{
  "n_kv_head": 1,
  "norm": "rmsnorm",
  "attn_scale": 0.125,
  "beta1": 0.95,
  "schedule": "wsd"
}
Each number is 128 + 32 x the weight over its row's rms, rounded and kept within 0 to 255. Layers, rows and columns count from 0. Numbers have three digits each. The size before them is the row's rms in percent of the matrix's.

# down: layer 8 MLP down (transposed), 768x448, rms 0.161, rows 631-697, columns 0-63
# gate: layer 8 MLP gate, 768x448, rms 0.166, rows 632-698, columns 0-63
# up: layer 8 MLP up, 768x448, rms 0.171, rows 632-697, columns 0-63
down631 093:106123141123130137135160137142104102101071122113170118154168091112149154110174130094110126156109141100146065130140179124127149132093142108098139110034090107075121147154147169123142135173124175
gate632 101:106084124084135161141149169115128112120167152105135104189170170194179074157117136116124080148106131119149100100130120065142061166117127055136132171140154106126124150116131097166091089158052098
up632 096:139154139091177096118146126110184154149130064072153134163159203124104109135144155117176113117176111175160148153153124126167118105096171095147120143161114149168161103127151144075111114162103156
down632 100:165091069079137133136128182155120100144129134129133197129149176144153122179147183085138084150114148100118089131163141157107158133126147143131108148115113088159158122179111084124105114091144162
gate633 103:117097149136114121138155116098184115088107144113173043119128046076145229139146140174100116156131157104107184075162096160144145150101101115191142128142116110111136078153139127131113156121121158
up633 099:140194089128154121112136119151182126162182196121126113164127130140105107187114097134070152166075130054143130072056084141176109145192147165197107116111144164096113155156126106117162141137174139
down633 090:118149119145125156140124102146081152142164126160111112115124125194087056162080150100099093079121131170153090191154125114094131169166147170123144080126192110122107107107124157071112099141133064
gate634 101:122111126099155061105150161157156145089162126175133128134139130125115131139167106148145145057107140113177145118188089198149124196162052171078124115075122090086163125115130126108154113119110101
up634 102:149068110139118108076150106110063119097144141165196088144131112176130136082090168130111051086125133160140103125117156177130117132157088146133104111142121203149090124204155169173117129157115162
down634 100:112094017141079146135149135113174120099119110148212157116100131164166067129183142138102114110153103107126122139098144192133160166093083128182026131104077136086113161193158158134135083110169125
gate635 101:125169114152094122140090102158111162126155104079108060171134134149167130187142152102193088128133079123113142095109123118123118107114124060183124107115140115113072056116105195158115166156100200
up635 098:174160190127102093096137085079124151150103131098175210149144176143120192106120108209084186129114148162129023178112153140099144124127139158089083064143161123138146134124137101110153103131095093
down635 101:114093119107132182119130122163103124095143148119129139121155184135101109128067187169056136096183170154092130150098145152110107165095120127187124143155118072095186109128025161108120142153166144
gate636 100:137157122109122107117122132183196122169086079129048128136132137146119116148029103163119154136150150149110100110097132090139140145147138188104111188074138171119133110087183157134155129117153073
up636 101:142107088076126171129143113128072159101193122131132094133126139156131166166139141127111110099099133167138153169087147137159111092130124119028122147087136119132155164128153122191135113048127153
down636 101:155114119147111147110139198101170149118152158147122120143167082119153121124144094151132154170105112086141071129146212122123113177125118118138181102133144112106131161112154165096149100109172129
gate637 099:217074088108119150249139124102145125147114136028120129051129124094079108127131129107177122103076144090104131163124149206097167128152086089140130093149089132122135100149128149145124164151165116
up637 098:099106149110120098160084155168131171097147137158151107061134168185135087120114163110109115082113109156135151124151145134134183144165128135132126123159135156162091111109212136099125109121081117
down637 098:171134118125103111152152144087108131072162109118154106141075135130153140128133156104173063100155127150117156098157145134208075172089127079169148111082109135142124140124172141132136106067173149
gate638 106:148112125141123115115159139121185091136128150186144121147155142076188139133173144160135110109132139174140226106198119134136103135075157121114092100122158090171166111145118148153058132170159125
up638 109:160135118077100154135120181119156135153215102177147131143123139182128087126130117142134149137074126133078105157146222119146144174116102103082132110109226164141165191159144135090126150154102112
down638 106:155067103122115180175157167114173129131162092080127116135151134118126103145154133140122102135119132121123074103116150095117178165158052069094147144152156105159120136126124160106165136102158073
gate639 105:132135116054156121067043075105146160130096109107159114114129162073096142097115130095097116107050146137123117162131101128154130144122156142135109154089140115113137104199175088089115103145176103
up639 099:124132131099119085165188163173148216148114181106171124100142127152162067173179059128125144174115148142130146161086128110154126178122094055081186163114091082172176158126144146145126088103113145
down639 112:118134098130111173166159109147130159143123154126169139116176110098132144168159154115086125174126173143133050176198157216099075139092134168166159118156070160151094255085129088190148116072152148
gate640 101:097162070139126146137134107135122130145118159207132139123195114195089137156076097126082094090134169082143133118140148119146150115093173109100135125134088110115065133178087146128146100156114096
up640 102:142157127113128093148122149111166171084109178110096108132133124135110143141149053142117119097151090106163149115165088156179071171103173107114126125078115122176104123132066135149142111129124121
down640 107:068118145105118156123107113152138127111100064120103129147158159138121107155096141094123115104050164143131176107078143186087118144150153094120141162120120115136118125130089186138155086158146197
gate641 120:112146074076194073119122158069176137124135138128126146098099099149133108091135107120148108088093144099140117136136165148085151146151129097152130140137120137114170087175203112104110107154120099
up641 113:110128119114063139156095149151120128108178089140105136097092165185163091107102151136169127140142154091105121134068156117145092091110107104121117134111139120127127049074105132108120130185074141
down641 107:165166203121050180093149095160133135103125137079089114090147115124106143126115166125176180204110132102093130082049156162169134108102115093166137127063078147169088182133149133057168107084106123
gate642 096:127135109076127164091133133127100091110078146171140150196137163122134171159158091101111104163155103174146151070104105148103125163083113066176142127109101154075100158167147117110192175059160068
up642 095:084148122147031107108154089166132091090106100111162073126127155144107124120121075129148072121159152145122178159140167105128072123089145176130167147070118101117196095073141143105068058156127107
down642 098:108162115111107074108170132146152109154089181160154074145149121109132158099108100169085155122102089178162089116089076106147080076103121152147071155132108179089152158137161101112195136108134152
gate643 109:108137109150123112104108079151089133096120076084178148083114096123105129114149111114125076139151145110118143088153095098106148104142052208119064158143163125112102072148111071173109153111107126
up643 107:142137120174118080090165159107133153177177158125127038070112124095168172154106118152108075110113045154151107070122118107095117198094091131138133086125110058194129106104131127205128153088109143
down643 105:110115112155177135151077176090119118182107136089108083126146177064122129120121115179112155101124159114113188166093156115085163212131144136096122110122114153132088105095084214126075120146145150
gate644 105:078169125119149132145072154114159121140153078147089154143081102145155102122115171118111125111207101181070186158088159161081196092127129104104176143154195131112090110073075173139173160119088107
up644 100:091101128107123120154116114141135113109064159168136132110124139124129102150043080086129176183129097105106117173123149194128146145131131117109106149134173147069166117132111157120131120115129103
down644 108:126104094146099135184095151107107113070144117155156144095084103123133153119140162145060118136135129124125138171125094185138141133145182090130098154130133154133097134121138190144084077142124138
gate645 109:086095149119142115154127071169133143116114141122139190062170137155119154121133120136133127131126111094118122069143087154105093119129166193229150119147141076095105168078170156144086145086115127
up645 109:149100109106124122075148192195152079159129108083123141125113113127092135115140151131135121170174109110164195098132092107117084105178132146095185054124101121070193100106064187130103146135129190
down645 103:168199134105105069111120151168101202198123146225069134131085119136117096111131082160139129158190099181131119171153051127144165166128089193175123129134107149171118130140113081147174086174113180
gate646 103:144104158128207132115120081132130095136131125113084096093148136117173093084183098168120133120203164120127194094146161137050121161116090113137102044083101119129138138134092163176142156158119138
up646 099:138100217119103149143135171186086053149114134140070108111154107163077154124147130172136117113118124102145114196135119093052154141192131175151101109091101162118114164151115098127159147082120097
down646 103:102104103106187101145130111179110101149163117117174149122134145149117182101086140088146115136161200126102110138135092119090046150158074130107151095144122157138148157123161145110094116129163149
gate647 112:088178175167121111109133075095128137186133154102119173098154170103161093135119166109108131116125156137107138123186125149136133155136084098089108191180176134128118154105116156171125153157141100
up647 112:141116073101156163083171121169191046133119120173138151122175118160086099090100112116145167156054098149127105102127095149131171112177132085074151079123172066091115110125113070112110125138194106
down647 103:112156154108112050148171129107139151158132155138107169093116166108072166084121132144097091129134223159134164060133164137133135072102180071116139143112145116095106156099142111157094131142162102
gate648 092:162190135164131171108156181151152090148064156100160140109143146107133146119152135153068106097171103128191162119116116137121155172108093130129122165123134139137143096180191158122098098125142100
up648 101:135160115119131172126108169149104188159114129099091093136127096123198116091136123129128164112130115110149124091133125191130148155132141145135116138149144135135151104108116134088078128136177104
down648 105:115160127151148191117085115075145143130113165089117110185144145124182137092118192192144125157155151114140121122146128115107130108162165115105145149125118112147143121123139127136112168109112145
gate649 099:160100140108120047167130092148108140113167128163150181120144104086115130137102104077156103106105135139082136147113063139124162083141116053126084124123163105141115076118109167086110131179178109
up649 096:130104079141118085141046152104099096110163211161163148166104120141125112128126148110150112118094146108163098144133134174174135153164147128130135105131136126109129191134180152107119183118218064
down649 102:119129102122162108122148092107109231117194128120127082141155121097101102127117145100150119071059138111138173154161160137086107111130145090152149114130109066165122129088100099117157096132078146
gate650 099:073142051115144077141106094113068154091109165104139108125153119138120117134194138153104128125137168120146182123132151126152157219144127154118166181113161157131136128132160080104179079183142097
up650 094:117122168173114163141126090143139125120114121166135146152119142105096179081154126115158157157091134150106105157142114156120138110150092152145111091110103122132142096164126120156157075176119117
down650 094:143090107087078112075114109153179131113179075172085136103173131142136136104100147196137164111161109134166144135145185121112154111179093089078101093053117039140131127172097126111150079105026135
gate651 095:139075140116148118091108163079129103131114156084131143153083119094132146144096141046104138128152143108159122165220191115050109094176122099166197177096173106118176158160121120128043126115139183
up651 095:126137143118149132126168176135121139158123203080094104141132167060124150061105161081182091105108108127090152153221097157113180084121114157167144111166188120073150160113136133151103128152137121
down651 099:179153119128132116161137207069098122169049123048105113142123173187081090092115102104052110083090121116131120175148122168163137102197171133165110173139171083156167125104127095130093117157113123
gate652 096:155165143131144104124106126160108058084099103119137090087139121175119101120108160157134122170138117152145135169130136116128106118094065134093159182169134085123125164147078137143137106146171081
up652 094:168141187166118089112107136179096092073106128136141083124119139162142103132111202145120142115187135147116121192164102177092115093143123155135157116107158134163174148160170062093176134177141094
down652 101:114120144126163114185173076168097119125123136161055219123132147140170124088112141073180078159158096173090181164147168137103133088132111119131145097128096145114101199104126114086181140101119140
gate653 099:086107129128110157098086182136127133146144104148127105126141099120142133133169093105128160105107142139138094116131092139102120090131114108126095212171130068083124119136123155180161084101094207
up653 101:129112105151173152151166171067091188111177114178142046180062161141151123150138121140126108121144107122157109128148175179119120123101132127104149121134109098192144163124066124105054159132145092
down653 104:106165091098140166111141188105096105176169127127157132145098137122185065103089106079086128117105149123171138136148133132134120117077110159122149111122128067127196127097093124145144132122095140
gate654 095:187163101099127129105138141159069084144069144135117181076208108061148073153146115104158052075170109161147117097100142080103141071137119088125128156164095106156090118128104124168100122121182120
up654 102:196110108085077062094141164116133200126137134098098128151095135142098118103104138137095101125117135150068145142182121105157101151149118080135168062144114134146128108099116072137183095182059118
down654 098:143131125109135127103086224072156147132174160168088128144173121174159147119154024102126126104145173110116158155112100178181123154140054138141166136163100086176152177123082121136141165165107198
gate655 102:088102129088124140171105094141153138175200116106193111145151158152150158128180129142163094127134129150113132105058119085118136123115117135121123182107169133124175177062154102079097091128168089
up655 099:110156141114164102141155125124159155088163128123088106072114109117121140093087109166175113216065090114132113126146143090106121113129155183097184102171152183142090137180134178159119185138182079
down655 100:129164137152124133139124101112078087120124148113113132160126125105087083071129141055079128087136136143077093148120169101116148119184137182118124159108147140191084130154164079174134163138122145
gate656 102:173084075127179150101102142144139157128133180120123091102150109142160113095172107102134081128118122125147088118099149090154081110107155093154185103143077157051157135090109153165130129077167123
up656 098:150185160128097142065151121085217118113172132148155150100151147154129116068130101135078071122131087099176147124134164102103158137116161144126124116095125149082054083155114049105140111174092132
down656 106:113135155142103105101118108084123113138148109157068114116132144183110121118102137186116166120120129101154098197165169162160136212150147103177102142086153163108076122121113109116128176125077094
gate657 107:121130150083100086146112127083129216108114115194066142107131132093152082179107128126088148122143110140173129104119126044255144090145135154143173122097097141124097115129132179148130131181095103
up657 107:111125092180122045110179097155150093109147067130138151145143172141155153120130153097141188135020093138109162149123077146148105138151194123136115128116135164101204116159151114131192166202132108
down657 099:153161150139167165141115169114159111102090090149182098128095096130122127127111132087141085102162112173121086061156105150101119141127198107067066112136117101116110118068136105122140126112106082
gate658 101:124156102101096069170180097058194134142130108123087156116124121134145088102079117111110156094184122156137121147105110155158117146092116135174103174124098148148118117109139198115112145110112165
up658 112:161147140111118145210215174140106164166146090154092115133117106168137052134103164059080094162124136108129096172134118078050141115100076137177091172160102208102155130166135084159074114086150124
down658 108:152166109188094097096180125162180113097109126124127145136084159144169102085133098106109159126110122140097135094168128089075147078147130116111117104126137074151116214153142157078110151136133150
gate659 105:135080112097143130097074101174093136150149089110088169160126119132128164103149110164124039116150112077084143155174116141141157159097132116092152145151114088086101138158083108101153167165167092
up659 100:145114164147118154079161122141135139127146140091162158110137155081114107135108107114112111133116133109183192147159164121150171172082076114156085204153108126154121155094140098203164092127088115
down659 098:135116097149112145183131178128148137162117110125166167105134096109172056182141157103052129098130139139117154099212135089070162110094133160104173146151161143084148155138151212162108079081106074
gate660 104:113101106086118180091206121076159129145112112092113137150111155211107128075112083141107086131118154163120171196151154097079107089136162121108137115093111116111162133169084053160172151114095131
up660 104:085109073089181110096145153080099101128168163141157129171127162109124140139183117109109124186096110107089136227097142157143114092077133106130099157143064084119154061183187114125147082131089094
down660 102:168133117138172110082134087125128150154139131078075075118112078176096170119136144145100115158102172134171119106152183117152137115112109115113173152107138083113120131154108143146123190125124158
gate661 093:140115063195176105138034159046101133105144163100145112127103107090133124114134113096116083106170107116134109143122143159127133101154119121149179153126116106163147154204111142202136138140124137
up661 102:062131107071166132155078124114137102089159103161151162073136174147140145151154108154176130089085113094155156168137144112105081116134128115137114131161117126132179120081088079149132158178162147
down661 103:128129143155100131154162175112181183116102137189113092077103115120124164114111102111155162120101106119141130142129148155123093097130130164183215153115192171097123134091091077152136129161185113
gate662 104:137186079160129144149132242082076086168139214107125151105188096136143160175152105138066079137124157147137156112095141101114121121109185129145159139176114133132128160093148091125182092201195143
up662 102:094124124066161124107161169151090174169099098052113126140082166087122181122084098035147099107072085092097154136115115110172159079135154147070121161102062158117183097111101140162116134120126113
down662 103:193140145128112119135160255089120121113135124132052168164105166124153101117141107099107130102095083069093137118150108137164104130153145164124109164114117128196147117125125128140210090107124091
gate663 108:116141132163118139092041120150161157127151101135124083118100187118128084109140153060109142095110149125125138134131152054096139134163119083176113138160093147128195133155099112126078132142109187
up663 110:159105115090194053127126108110079129126200164136127120115181082139160157096233162130101142137123154103097063106114183148167097120161096113166148098102115093115174123110124104123194150112080108
down663 102:216080143146112171069074167126102135124109101137087122123110140101141158120122124138102146160123068098098091161136174111139120127118135111148167121154134110153132106091160157076142126141119124
gate664 074:105141075173113128129118165090138129121094102131149143105077098147132063149158099123114174110134147080119168145157128125116080171135134102091088136110106144122124102152152134137104162169177158
up664 087:198118121140109135110114048121105094115097108141117182168099154136161158142121190110122096134150107162091137171143124099154105144148095115074155126077174132138116096229137156160113158113163185
down664 070:074098100049116100147066157137120164140116185130077098096149153176129128128119151108117196136150160107116141101128117130074144172121144136153117126130104161139164188095120121085166179174145089
gate665 099:129096158110127112078210082174111106091101104156182160148138081121133150131167115147103094113128125131096167133097160141179146108150141140107117154132111114118129129135128166072151128187064140
up665 103:164166117139128134201128185140125125136120138161193125185044135145162091165119110110121103173171119138140119146124101106146111081161116098144165112166131154119106106126154130152065099157155157
down665 104:062068140089149192134212130075134155127147118183144132139101115131124147184072178082126106080130157131137127180168111118060101134141107172123086112149076130148123157127128107120122116128118033
gate666 101:060099135083090076174145091154129147074131125125152107105109177177161138148125172127105143062094138136018141155097159066160149112139159135130064084102103147146155148158133220138118088102091120
up666 096:179148052136110143135058057093126193104171179108115123127145158081104145158078137185167116108119124112138104200146113166187167216051070123150162146095148106135144107074134091174128181168139116
down666 095:117181083123100132124134131111122116150167034091142109079127138110111104179113121160103078169151150145148099099168131134135155144144097157153210114163155103151167142138122101157102122147160118
gate667 072:167146168084099155149096120110107124116131086114133193156140139128153125190099090077122146159175109160126174097118149126156115111091107135112103132145121215118180057105164119154218163114157051
up667 087:119115097156153123130147114113142142115139167085080170200126102150148163098110113058131220130155096136189133149124148141198126161077149169081167158153157171095191072211137079153182161156174140
down667 075:121168124126148149113131099130103147087114070149153071091125193132121072187109145159083134078133154157127103043151135147145165148127109059109204077074103119145089103134113151104183129131081097
gate668 084:203141102135130120105058156129159080124079101151108127166116118093149060131100096127133122091173092163123114125092117148125091175108154109144142088120111181152087155110139130096095100130109101
up668 085:084127098105154080132173133124118126104055108175166103097144167083135079150100150148110131124208112136139094137117084178101098086181146177162116083120101138160106180061138132128117135107172153
down668 092:116144109128121102134113110171139163139136157098153133079115124093088121034181110121153143139167120098090024148084115107166167182137181101116043119215063145154145101169128087082137044100171154
gate669 094:157115105073099110160157150094125122120124110114127117035113139111181033135150093152162116082159130149169113127069084127137083135097167150124131083141125130214131101187158146114144152104194123
up669 101:124187151160164161196153076067094060105119130062155074062149144146140156142145220161126136112174110137086115095156135140117081073109164142189137108143109116165115144115114172154156162138114080
down669 105:116136178138152190138069163096103087121085120034141136092209178121118094118156141133081115050081113129158111082092116065157078110102060050136116088109113174136074129173091185115135134116106170
gate670 101:106146161121099137113146192101089079129116075141144143095102131099124167197160147099159068116131182142090082054138194129153160120164138090099129158115088116109064150141099108094067078125110157
up670 105:092157158173158084091142147139120066166072177099089156155154076084131154139139120185112150164187156091159135139081093087212137135115175173162141132109115144144124087088148074140126121144076118
down670 099:110116117135135124133061182125167184207101100158156106168134113108120130122110162142144119099105167137085128086107098134131089144095114152129104102146093126185151152130144160112081075152132162
gate671 103:057165152108053164109128111108111121078149121119125137135111120110144099141123089156211083124101120147091108086165152147109145130116094127128098107091160109113180070069121106035163162110089138
up671 097:126134171179187123103144065194117138109133092084138181118130128152095175208139127120098092128126126068141098146093087100112116113113100096108140148112117121133089135056086129135148068143138062
down671 099:121105142077044153102120123144122105118137195181123126107069091114113063137115231111161168169126137085125143145142137077105137106156132096156168106167160086162122095099087176132182125128133054
gate672 110:125080113129127117120136168179186051136124143163126164115150117133131094141072156140177122131098100115177129150112100107086115143228121102140108182106156120128111178148108136153137146172180128
up672 107:135221137099117129073096082086068139103144114152115162131143117113148126100095153118135119147102132136123172117157163170113127092135101113102146150134122060157156088112143143156103091097110141
down672 110:131118109153152182121192112081199154152159104143135117101113152176137134133077134121140112132094145122095155124125139104174037177159082123080124140098116040101157156127158113113080158111154133
gate673 098:157138161160146156137110139065102137107138146141107193096100117152123168117094112127117100153132136084105086075116139141116137142138105109179131148146163117058161113108153105093095119142141128
up673 094:170165091110076172075112139063133153089156111139078150126062128162160161139154071090130118177107141084104081060085058074131114104062105117133170144112132143128138105102089067190111120123171071
down673 096:079079071094138078146103066131143127121121158107190126202094158168133130132186116126106210166159122121100135092129111146183136117085160110117100145132096086100109136157153183113100113130150116
gate674 110:068152077101100095170154172151173129126131114126126080120122170078112105090135130105179115094182159097127083132131119127133121120129148120078134114149113183115124119110181084084084175093049066
up674 107:163058127127124125074136111190071048111129073098111138099126137137131203101149120112127151181146102082137167151193135106125121145153131166147143168113080203122151094108156144132078067189091129
down674 100:129128129094104123172174142068066116156093115092127156197094152094161127122169161150164142172128130115161102108184101129112093114113159135049162113115193136112111140177154108138131127089127085
gate675 099:130037127065106123134105105130049156084155115137144084103087126126125140097133115122101099122144102122177136093162141190158102091079108143129103184180129128119125098071093047093088145133064132
up675 097:121080170181093114126154104135076152138138108123103084071170155145103070097185115118045086100171135098131134128101183188107162086108088123143133075116171169102074129122167117111137120100051143
down675 111:099097148156100115110186134137165191164169117107082121086147130107132134095099108154062153103179122082153125128084120085125153150106125108116185129095107102052140161113151122104128151129047086
gate676 101:131092152210134125097052177119134157128118167142079142120154111111150154142118179142157120106117150111116102124133164156095128115169156038135123083093117154102130078115170111189140103120109184
up676 102:176113165125171092096159107168153110182114091119115137119115175165129142141076174078157131152074099096134133142106162121100205145119054085144147092163149133155120097157105081131176117129130140
down676 102:141154138059129044120110150117163102082068134084110132123117105147063130169151146144166163130159090092144180158119149123107129145147106099125060113176141112182083098106120109145121147121131159
gate677 109:153159124095126083127145156150147144095165110070115160128105112119149109171083101166123070122135190135095146152132071120139083174172124171066138070092127125076050165138161123110081145164132118
up677 110:113128142125169107127144139090148110124164121097151128157099169125131176165175160094145177055145113114211131098120133187133141093120162058169145118149161107184133076139112080160093143148120033
down677 104:114166147094137191163109113148058098084170072152117158107086136125149185121120082116162129100147154077141171096110162163152164088117093109135106159109159123087154085177109078167151111137141111
gate678 097:134116117148176070107063150145107148132139075195149109128182107137131103146115138054115119086115147086130137100149193121126143109122107109132110123090062135096140179190152120128133147138138128
up678 099:144091079113133070123114109119108109069135155145102054136126149093136067079143117147110114131125146166138088123144156117061136187184131134106090100190138123106102137116114122094132127132116116
down678 107:127094153109113169092128076120078125125089195146121058147107151096117115142046136117109135082180132108126122071109135094078119147109122120155095160127133047109117101044142132097124166149153156
gate679 096:134098167159164159165054138150150128112081107144098153134167156156156135127090106174062157150148115137187136060162154094129113119163131118092197157105128093131160116097136121137160130158189150
up679 099:187147115177141090182105211125109097151086094129115071083142165149074146114131124102070171117125166084095122074141044100065104125148086083088126138172158127119168153105147101110124165144136164
down679 096:156162106144024109142146152126139082093161181197118144114106117122104130127135112136139047135106080108093144147094074196122063079201121096168112018130126150176108177139149138062090157157061074
gate680 099:057176128114115126123128087145156138116106104118121104155115181150116127167118104166124137125144115156114117132142098219162119093113079128148125094117227164168138159147060132112109103167108119
up680 100:143163118143065091115070081139131132104143143094160141110174107125099093120123113114150148093154139143108121156159092121106124124131124154149156100109137111150152152100099090115114170132110128
down680 096:109042129125084175142145131138125113089127132170109111153134079121104120171124134149147060094124050061104127100169106071187101144129147114098083091181127130072155066154095114135134161151114141
gate681 099:135134099097157111143150069113121125109131091097115181112146140135127132175107128127119095105126117156070046132135122181131119133157129090174086113148158139136089157125121110146124106144069098
up681 100:164103203181156152111136134052117122179148146117154080165129127197145134113160173145166110150189162156186201141171117138143119131148114155154146178154137145132099168100037103149131133123059091
down681 100:155133089154142110077125094136157085085171125073079148129156108165108100110154142112081150142121125158121248109077136138110197094091125110120140147111134135118145131144138149094173076107161109
gate682 104:128099124163135107091159118138142136121130090133162101113080135079117111125131165151155138133139110147160144159148126134157170105138148145194161087161168179110138169129145093108112159141115096
up682 108:167030122156102186121154124114071104224107114152156193123138169191095147131096128127169155147105117149134158110143116104131094125127107106103114068132157110113162105130154105112094156152116151
down682 106:158166114113055129125125154130146152203087151115064086118107113126111148104129151122097144149147162132132130175134121132131210123146190136082154130162090097154171128163102094184099103159141133
gate683 107:141163075072072123104057148133126072134085112175072084135153127124129186170078123146119111127139132086113121087085138114119104101131114164145144082140114156159171073179110143113102140138154131
up683 102:130138168088156129095207095070098168120158091171055113168101159113129167143166115173113119097073164157107133092143151119082144130159154167171155137212183128091141168194155154141213079103137091
down683 103:164102180172138067135052172145143131119147164138130183113163119111154117150074154143103160101143162114139140123152133119182196076127120151090144138174119159054173140135147105146139143131127165
gate684 105:126151162147122136170078121070170121148122126077165127095161089119103095135158088150160131084167158170136141130190116105185179133189094187114154135118095168131173153099166105079128150181133117
up684 113:137163109080155119146137118122139148111202105121140099150119079163191131150204137183143091159130164150146160090113108140105134172133118084138143079140112130119124124134208123119102153131169101
down684 104:165153124102140129115140172106150126120164108173154119190179107143217079139129140121190089084178158117120071133173134144108143121122146082111131148197108130167157092189182089176154071126093100
gate685 097:148151109169103088123135131146098134074165082126133081076151099093163164145122123101117151146078140161110163163128154102146144140107049143110039171198178109077071109133141155067136125130130119
up685 092:138182126136119121094104178111101088125138154111147098138171131174159074081146185135097120100168124143156145108080151135148175174095093103053057105162164138125082057136187152149182140122099156
down685 093:127099137159162116112114098122129142111106138137157073087116153158183110106113106117118101140156072128124141140075116178127053139115108129096124083137144162136171157097125104105109096106103124
gate686 108:103159097132124180128109124134144069122135122034103129146114131160170094154133121093147133145096136126106153189136139114109167195180127077198160125132149182126170196179112159162098133177111109
up686 105:107151139064105168153103144169109148130089147068119073173129144105129133164078158115156128192119136145111135145122147142128088196139134129156169155136097157130111105116135146055148118172114130
down686 106:111156087140161083177146114104082102131103129043153094166119160143143096228141110192153112137107118102157177148174146108070102125140148100140090071147093176140129115171104106140190160130120204
gate687 101:186109091168148071165167122183119136081108098094068107134151092137142088123115095108151189138135116153163133124109202143160101114155092136106103082225196111105068161129161127121181108099141102
up687 099:139146133171087107195143204130128175103129163126107097151156109176129111044073124164182159078105079137134067182137106134110098064155125179142116114114133155104117146152160127114146120167127133
down687 103:159156184153115163172161051089113144140087137134146136180108095107143159023131121159122165150145026089061127138131022128117137116114137118103133160157155125145102135116137100098138109094123082
gate688 106:157174154144112095055149150123085116064159101127148145086142114125090086106073169097106088217153140140166152135165113110175095160152097095130115208114152154086144149090156067107092197120100130
up688 104:057124119100084196067183124076172183105123177142134109137149172155122139066154078138100141162136116157077186143129077148109117143041164118074149130151108137128158104075103141144062196147081130
down688 103:078153113136128097113106182103122118130113133207143141131100140164118100138119132154106147105139112154112112132157039119107148088130130150130107071123147114125169127101108144187116120103059128
gate689 106:138147152165126143109124108137044133121167119115130148124124187128107130162060050097126076139138164140105103068088098114121105123128113117102115206108144097130078166131135115135165106117125126
up689 105:136166174080141144146135164069155167123045124134129189131121115064086125082181158148108143075108093105206120129173152183150138131142118038104161129125124127106175138158132192063115130155138115
down689 108:137170182115132162098106130129108113061148131105142144059146207092079131172157069093139117147151150098181143164093133125126147131143203078128116081137164175113146141184159112079157127126153127
gate690 101:111149107125146172124117171069187115117124127132085124126140059148152086159124096138102163125112179082169133109221119098135064130105136122125100148156122179091194169148125116127081095113157118
up690 105:132115113163123146138087148180109171099094172165105158097108131060107142167118097133117130154126155166127130096044145076138183145078139110129120131082114132131128115142107182168118145148144182
down690 105:121151145137144126100152120149163177139132132090087164103120124103142181115139143137102158103185099177098112096108114153161101135125141180186164117116179100128111127086128134115200136138116084
gate691 091:129137113130130157139161129147152138141127131169130112128127135099097150209093220129149103112093128169125156137129182105144116115125139112122146135128130214109067110120136122049124114129108104
up691 092:098141144070147139136149117209153129152092147117148146151139127131106121091100163126221096151110096153119144074117115120099163177110142088114124123130136116222110125078094117102172119099073179
down691 093:134179139146170131156136133115190189195085165097094172165142108129127149102142161106171089112182135181113104154145100113097160079152154180092155148094155182143111157036169148145168187095124161
gate692 092:085117116087087175136126135116080131146161137128143157088112127122133146102149086104127160147115059121134163101136147187114200143132151077148050130163145223155173115081091173111108099122158089
up692 091:119121085166104129138134135154144159147102045045124126143133139164139167149160117115137109104126089138115180128138221116140096120080093126147107163066126119154180118144192169195058123113094129
down692 092:150154137162100131181140137134167107107096170126114101140116088085087101089150119161114180088120181129084146121079167166101086169133119154142111123157091180099159169075115107161065151135087169
gate693 103:170146171094097154173086125155131136147124173160107127144183118139142136087113087117087107152137098156086110091158108107116098134124158144124124146129153093111096164120136109118129082163119164
up693 102:166117120226164118143114119135231195075076123119136092140185072167166127088108133140172114144118105121118129141129126046145119167181094088120078116067137137123148114120074087088106155092163182
down693 106:131125153117174114138105087153098102147081167138160143105171167129156172116133113157170188159098140121117102148149122108130043109087155103182149126050106089096068073175147142094139138131120123
gate694 102:072155071099154109064141147179119124130092103124154105170112140171147122094118079134150184102133151159184137139148108137057128124094125166131130105145092102094122160154080082146113145099137176
up694 102:080158125063179158128166099180134180156069144094122115144098063142164149123126118134111137095071145164133145127122112152106133149141160119102168152158148150194132119108086105201183103137092055
down694 102:108128118128055127109130126120128122093106108145100139103118124124156098101152096131083160103087067100079178088103125151102152132198075108048110081196091117115126071123108124141109121051146059
gate695 103:134129124171090106088174119107138134148121151139140106117129222123122130130147134131130099169130082085134134160105152128147162121172129197142153165107132110153087141166145140129076098159116101
up695 097:140139142167120070097147144122121203089154122128115097159088133078169111113089142165125072082114116177124127161098142132087092126069146016101109125093160124053207121154117140101108124069110112
down695 098:087175121138123146117084138109114128083071130090141179132169164149142188139131166154162155126190089103140079112131153172167128098169074180086165125133178129099141124152079116089144139190117131
gate696 100:116170109149118112101139074069131087155143108084122164098132130114158150220104101069156133150150169197133123222074127128163112085184080116068099074171108211177095119163124119165099181065136165
up696 102:134103168092110095126117099113131078151120128144178132118193124046147184084101161122145059138143156135155110144125060106166118123097117087163049181164099130106135078111149093113069067148111126
down696 101:155163137121168149108125176107098151149111101140137139074112113075154146127070095077133154203109052139140116146079091194117114013136047114114125138108156156147079129163084125148125152097062085
gate697 099:157147137096144119149089126136198101119131162088127099086139117106095108090092103125168148117108108109160114165157128102117229168133142157111116155155128128153104127127155148198176117160093157
up697 097:123097137157079067195091136181125158082145146117100126102154101136136113159121122124136108142063093073148161066118143110097091168161137150151038200149139126094125122126116150149111136097126166
down697 102:144159175130136146160163083100114154093169155130117173102074100148158100082109108178146136184081160104077136151123145101150091161087134096123058155144113125104198132082131174163121103164112124
gate698 084:084168161141072164159108132095110148157147102135153092105105176148084090146143173158051073127092133104168121127131113157121135118140139149101128140147093122131186153104122134086089145098086153